Weights of a small transformer language model.
Size: 10 layers, width 576.
Architecture: LayerNorm before each block, tied embeddings, ALiBi.
Each number is 128 + 32 x the weight over its row's rms, rounded and kept within 0 to 255. Layers, rows and columns count from 0. Numbers have three digits each. The size before them is the row's rms in percent of the matrix's.

# up: layer 3 MLP up, 2304x576, rms 0.0351, rows 1053-1094, columns 288-359
# down: layer 3 MLP down (transposed), 2304x576, rms 0.0293, rows 1053-1094, columns 288-359
up1053 083:179136116114107173077081217083156120091126128179096154148121126162201098126158116177125173109124150117145071078062127120182122080164141102066135092171141099117101118159124147092137107125084110172199111161149125111119
down1053 085:132109105167165091167160111086138134092158116127109100194142199111107181142128128147135082134122128107088155150161152106064133123132165127109166128077089147133181125139102121174111118155175140139088137129093137088155
up1054 097:130153116150074163148132140165071175114138128169137119147091121148132166160214126139124129051135120104149161117087088123146075169118103083082119128017109121155122174107097118128166162166160196116173105140179080093176
down1054 104:101138091100045112100138114174121087139143182164111137128199207117149095120098195149080084057095151198111139153045139127184162084122114124165124102146134188165098105126095144065161166131067154184156122129052123097068
up1055 103:121132150168141099136110128104081107121093173126101140107116108099138127110113136116092093109150122075114173100076112144117122142105100116123083087060120192142117098143074148172109081121107139090170147080210138088115
down1055 105:059119129144124139108131136148061100099089153114167087145148180109104150044165115157134115112095156131168167055151101157117182150136113160085129121100130169188093094091173133146090040079143127141093173124114152097110
up1056 100:129183104182160119158064092198096110126098137103134107145128128192098100107146205129134098136131113052081143120097070134152054089165143138137094144146079153157108136089134084140141170114079159157120119096139084104142
down1056 109:158145147090131108158091133143109135106096161096125131102110152180062146139153138195092101110087104171165108194150093134197189130121179074107112125114103155079099120139159181173133128092093143108106149119139128133125
up1057 100:158145153107074153084124120193124073160185147118125121159127113118094136182206138108126124106092132091129181101093146115132171081168079086120102140148096120191146132134126159119159125091125113147136092147114118113144
down1057 100:162148161118078115159150105125154169063105140117128083122174234127085131124088194133131169124058133142130097130135129132151119100171101120109123108169100169140104104154174119098114158149069218137094073125152169164141
up1058 092:131178086084100111116066121144151149120142137095117196094139094134141098121151089149103177148157147119142096111159099104126133161101135140123085102069087101134122122077116107112089193157133132174162141128143157143185
down1058 095:115090164104128142121134116140119179162135109193154136135167219074139163176074131111156087111133094146039187148143182107151093099112122089131118181120196165129119176150122174178151096151112117094086134165105107149122
up1059 114:153124126126128117153142129122134153127154133110138167128138101136115188129107121108111181084146099158104125077106074201083216091126168107110115146134077083163125132098108112149130100106146124135180080150084129139128
down1059 119:151057172120112123129176165016128119087133161111083136100070036114164130182085121109182171144133192151122137186105160162171137077166126123147158166129129136110175153116130073109149113078148115119151098151092146139141
up1060 109:117152055140134177139120174158121120096100131167128183095116096083161119097121167168129141152126122073151143158145088133115097119147146034063132128169102158162120094149058099158154117151090192102168149101172130106130
down1060 120:110107116158143180087201151145142155093195128083118130098107051084131118113172124162097137156191141130089158182132125129155059090160129094111149150142097102151100196105096109143174102155152115090110141153135089161136
up1061 097:128158128059154073132128136125117168136090137169110166087124109158093160154099162138080140117147090097048118164151061126106133148069168119130137116096163117107141124099113082120131086074158139147138109108186189142163
down1061 099:072115173175110135143154072131099104075098142090147122099095055116157120146191148067081055193171161103103118094076180110170186146088124120115118113168142123111196150139130120175130191152154076142178174126151124129132
up1062 106:137112163085133189155116086139163145124164120145181176091128084128124125125160148106129144137109103170061119145088114132160137153117138154149105131075173125159140091078064119139102120143175173130093118106109113160190
down1062 110:160123139160160104148085136188144097152115109143100072155091144187101125135075138081118125106108122153135132149132204121088152089146167071136130122162116072160137123140122172160161139128137165131084061165070129156095
up1063 095:153116134207115118160087052179162137137110151133106123101145158133130109103109075175176121104185161081131140213149122140158130161122128148128090138138150127102170107152169190212165186154088107109170074129113146084164
down1063 101:072115118143140114145235135093134206093065167107105183085141124171128143107095131170077160140081101151131103126167132089099104129144166131127141117093076149146121106109195073163133107159138140124099111167183147178121
up1064 106:166157095159072129182133119119094132086067107129177080149119114116123164131135143095129156125123110073171138074161087163144113129133064142138148171163137160135148135111152124139129146117103151130095149138073091099134
down1064 108:069199133165125123105143092164171152135109145211146130131091186158040156124121115103108109100072162086137172132067154158134141172103155118105116146127169050138112091179105139123116117131125189145094060109160165115156
up1065 103:184134150144184106106142112133079110129083131112126138113082102151164188159147170137088153127171153147131170126055108081107153117075126112076125117091147112119169120123104166120192147153107105131165166153141121166104
down1065 104:104120147077084136124122099156185103147110106127088125109118069117086097143163140176084138144088172117091145149126083165160116129145118150106199151091154108166161133111068177176135156181151191197181119111166164147151
up1066 105:146194096140130152123139168151122135149176146062129099210058107102175119173121106149116118144144148111155175171087130113129147138097150149094094099108086126122152136115119134099102158137114112119138136177101142099116
down1066 116:158142062109180139135103106183157103124177143117111150116099065129166122145153178096169145144060073102133150160125114134156094159114154101136021115185173151145109162086070143134111186114088123121098116105092106094152
up1067 105:109097118105129104123100132210176147133102155111107099103098126166112155136134163134080204125183122138147175136117142102141136144117126167108150116136169090145151160116094148185191169144145095087164156100136067106110
down1067 107:171100119139107135163152123151118102185152152172202120108122166054116131085113142123197116077102134162087147103102140146147144134129114144159142103141132101125096136174223147097132094169141158157127136139135099085133
up1068 106:150212118125168110135163119119124093122111106179072158153096133143151153177139081127144161130110144190095112110091121078154133161141170108110115171087078101212130142116146076119134107107133060119148155114137066087141
down1068 085:115168104118171135152110142117089100094143178145150131122091255148073103121132092177103128116147139104137147127068120088122142115113083108141104171109123155078137111158138086167143095143132146145148110130076192119142
up1069 093:125138146139158166162178130146082124155146142089081138120182112131110159133100185108123125121069123139078114114171136070113122159154109120114075118146162104149131034185130126116112111165077123115126117052083138102093
down1069 094:140167139085169119085120187123147148175166108136104141116125149152113158114126105109128136101071142107099143131071106118130095096114103086055068122146177109102155149183146119172041138085133144128133109122120154120157
up1070 100:173108069145161132084126107136131140165136130176114101067145124164143091076191128122089168089103136076056175128096197027156131107140078142096156086166103092103156122125156172118133102129117142119129115070119129119112
down1070 096:156120084116136117152104138123100134112075132143148167154074170167142160108101118117061125109135106122119100145093137164140136158115147128098119177095134075105112145154157118114136154152116155144081094096171129107130
up1071 080:161091138110068089100157117118140165121129078138089144093060076095164147158085160071167167138136108100157128164058147154148141112156152160154182121189151076112139133124163142136088174209085129138160127127146134184138
down1071 081:127128175193177192111135141142128144149125124108146100122160052167096153083142109187075087116104157098111106114160131120112114118106143093085097093150123121132120126115116164122145114120138096086135121174170215116117
up1072 107:186207105150178134098104086134120102160099198112132216140109069168088097156122132119148142104107118089184113124140141182103094158080156132137163147134128133103149164150074095143090187135168114090111133101134134147113
down1072 106:146165199126114101090133143138077088066127114162122207136153145118130120137154150131156162182120089089146095144115126138144134152134128157142152132084134123136138129196089203115102103132170160137128096095151154064142
up1073 108:102138145126135168105051092114125080195117133166135194196166109160091150143065171099090089096114181140155098172158102140126129154172189049085115161139123159103161100097124133141135083114097145167059093081108161074144
down1073 099:101075112126181103118178136149169143202085134117151160147185026144128110031120140126064131146109147136149154131100101170121101148125098157105162151136086138110147112122105087112175098161135121116095090103090119145136
up1074 107:143125170121116173105111098104122127140152117100105178129163092096082138111168137172166090100060126177143123126136110145170113158079121106161224106137114107121099108153085115152128132137114179097124128113130156099135
down1074 098:124105115111153162157149107120181151167178167125085126132129141127163104178090121141178126133145097094134163171079174105097111035160060151155115222109190131143071167118097087136079116109108112098104219118108129129089
up1075 100:176188136094195126126102174156113137118081147171136169123156054146133168111104151098164148124144154113100136111186138115071104089163173080087178157103153113139158136089107143187109143122090155160123122172176163139119
down1075 095:125152117157134109113134160167097191159152128146160157133186117126140089139124090131105171105168079148088159119168148128089144147129135132106091142106108099098152087105104124186160128103167191085090081062125148158100
up1076 096:159131120131102102120093137162090117096080097105119162127100133169077151134135169122208091111120131111118097165140178160175112100134140111162108177121075099162133072113072170153132107129127134171168080116162112115084
down1076 095:113119172156131110153134154174165136105169147152104103176109209145139154150101107156131145097108095126094138139119107089138131155116101146210159097143159088088138178060126135120089101119127134113190111103081161121102
up1077 100:176171149167117107134119091158117131155184128148140077174107142159115114165134139130066200153123114115062162143076155111129127134168113141126102190113147106201113060157151148144137105103085162119070136129099138126086
down1077 103:086098105089121145086156155137102108135118165122126122141134162136198124126164123108132172115062132097158154153137131119127135092155134135146109115092142178092108082067177089097064128145033156175106180185194108137110
up1078 096:144120170138130114105166116105098103153081146103117110165119138139039134135060196087154157158189142136139100166132114150115126172137168134137181167142111046092127079182128108112105151110144137109121114082099105068154
down1078 087:122143145131152063105149149157148115118056194142155111084105148080147094173137134023175106095089096191122123173115047176120106111153100119122117124130097126127158135093123114160164085127144159137124128140141112104224
up1079 092:119092131133130076107149132115165119097144116154061173168085135157136142096147130117171103151159137130096174123140137127088163046096116121111099071147071170064125153112082120118152164150081187105138104174090180160175
down1079 091:071126089075144147066166221117079106113131079089173106122194169073201167152091129157152102088143071186104115084144049139176074191132096137152110121090125104130110201164135105148110135114131105119080106120144065130091
up1080 095:168166141099127142195124114170134169087099110129085170163131110118107172147133207095125103108151118078086124159162119139156120194102113102148081116102070114131101173127093122199089116188163127053173122157157131092127
down1080 097:115080149095159105156079155126135172151168146129128153141103214113074147147156086135174158177088116163080135155146131154051090135117061090145109038152200145115166131173116095135097135107102104163098132140118160128114
up1081 086:088092119120117127125127121125097087145068215103156089153159125152092141125096165124108090144105173135103121120132095121187132046094129121129151114136116176130111084164133175075095127094103081118110114114118162083091
down1081 088:112097135097112175118129100187121139170179067126134066081102130138135143141164065135119148093073091119174131111089115139075100134078124156137179125110107141210138097124076081133130183135198145141159072167131133164137
up1082 102:170136102137078084108141114159091135155091092116109140166097096138097153180119161142133159122172143107119175169114116099167163146139099138081124085061122070174181101110188115095119103123136102108214114180100098120149
down1082 110:150175122160204122147101121108071179123124061098110188097107060074091140156168133151043120147122102097143102143157213102126139115143138131144202149123122147106145176147168142137146087078131141096109096123124112130148
up1083 098:131123117164095158147177069128138137104208111115096119132173112109133168131110115156093103131160176171142155150125109114088162099120096142091102151121141124162157081076169161207139149125067137140078112094128093081083
down1083 098:111138148134112163126138180131139158098136199135099113130128091155152085099150145111082134119114098125119128168124073056169144167138182139127165155069112146161110183115093048136151106130143137087125094107167116163163
up1084 103:191185123170127139121185061121108102087085121190179148123095129124152128182110112120115089151153132110111156163185127151166142127156186127143070094170165121129165073160161168150122154105141122168127139156142139168140
down1084 094:120140105212069122073119161145119095109132109134100074104165152091164060099135093147109108142184081066093125134192161172169090196096153116124156124076161209170181188133136178149134109071096092122102087116109102106139
up1085 089:186164127085164150120151162124134137194134159110119175158129112080098194069148116097113177129101139096111183112134096058143146056170123080062126104107093106154094124131103069143149135129110099194144146154162139123121
down1085 086:119128137119104157164127131179137106142143106105086185087112163133132162176125096140147156156135169200092078098127103125161140085083135131137118083116115139140145127126140102164080127080110120160127151085054046097109
up1086 096:121160112149093121131075127111138158140169115120135106092110139155136132124149108102153104150144138113119140109145123098148169143077145119128164158063107139122138166160083094105118109175161146101119154185141140066092
down1086 093:117107175057102138182124088156132150082168106111137150155124159153091128167051196191099155155103091139114195155163119063115206097145155153144154089148133147162108144103154114114106118081080110142081153118131116137159
up1087 095:179159110164132182143111121178156103151128140129151108115176102122149108140170055134112163043142079149183130104070141084126168081162147132122139120136120152141151150148168179116100094088080121104095132113165221143123
down1087 096:091139117129107117176118143106120153138102066165070109141074083197110142101122137152092110173101168102106087114145101134116153193153095147144201055118127131215172165113190116066143134081176127100157091098066155121186
up1088 094:143143054135099134124129120136158088163124105109101068166128120166112109090119127140136118107201102094134183169137174132163101131083153175146057182112098145165122145077140155134131153138094100094150140130134232119117
down1088 099:063117137104150142093172140141150138117154098169140150066171024159132096158165097116139129168172137126160148121147114140145119152125117132127144140099121098167187142123174105129110135171136078139167130139122077136128
up1089 110:139182139069108068156097090175082132131176194134151098121139117142128146152087173127120176111137149143105131110110149106128152164145159122129086095113135167149132163093179156154129127126143161080139132207107159132168
down1089 116:195155115116118084151158105081147084104160103137099096136154132128094171111150145073101103111163156123083133109077172109130172168164179150111153129176125187103135138105128113140191168123105166132090112152140153074137
up1090 103:136117104150176116179162192135168121088187099084183128143140110187123099099139142137147102103164125141115110109098110130145120113087115101068164124127135102161185127139104199171168092092110184143134117074116119148134
down1090 100:109138127174107071114100036129170073112132075174104111159128064155120116118093136138135055088181125111159126152115147106103163084111136117160153125129120151150137119166139092168198083139136164126101139105105143112084
up1091 101:124126126095066151124149067107101104127121124133124112167118108147075148130088124125083118095166118114170129102124162175139094136218077132116112191144173130180159132076115193157135055111146163111091103162135127156121
down1091 096:146130145125089180165081147181114118120106164142116110153118255145131141111123128103123123129131122148106113130098126132108083121097115128086120093116173095117157163103084157139072119095132187159103115106112117095140
up1092 100:168126094194150109121109107202118164099132127126089105125191135146152125192182142109176072106166137087179148140111082096134104029127139138067093113139184129155146111134135141104149144149104107064107147146090127095112
down1092 107:185151138166139113192165132084164171096101136122102177163180178102105111096138187167076093159199161151149118170097137179133182160152103073132187181127112158109136090101146078154151065082133161089097045169130175129115
up1093 099:136084138108081124108133054154106153149146116091117134157131124133147138126106170137116120127181126167075135129130169127164142135128142120151097195082088081091137153082181132107121153124121161122178192126081127032162
down1093 104:160119121199101147158109169164084182108096134114140123179142042101133181096147099193165131081117111095136197146168099120115092121167113091087148170092083130159116069082051115157138102158093156097137147101137177130159
up1094 103:103110100124167147149163194135112077166082121105103171194116152081132131182096142096132112119108142099161153118160105110148115137155143128142064157112098198162137062152115160081077125071142110125115092100132151084096
down1094 099:128142132132113107057103085139090111146107163149140216116148103162138088118106101160140132082084143143081167060150129137140193139123139157124173109108075138134113055120095197137035098068153091137174158113123118146135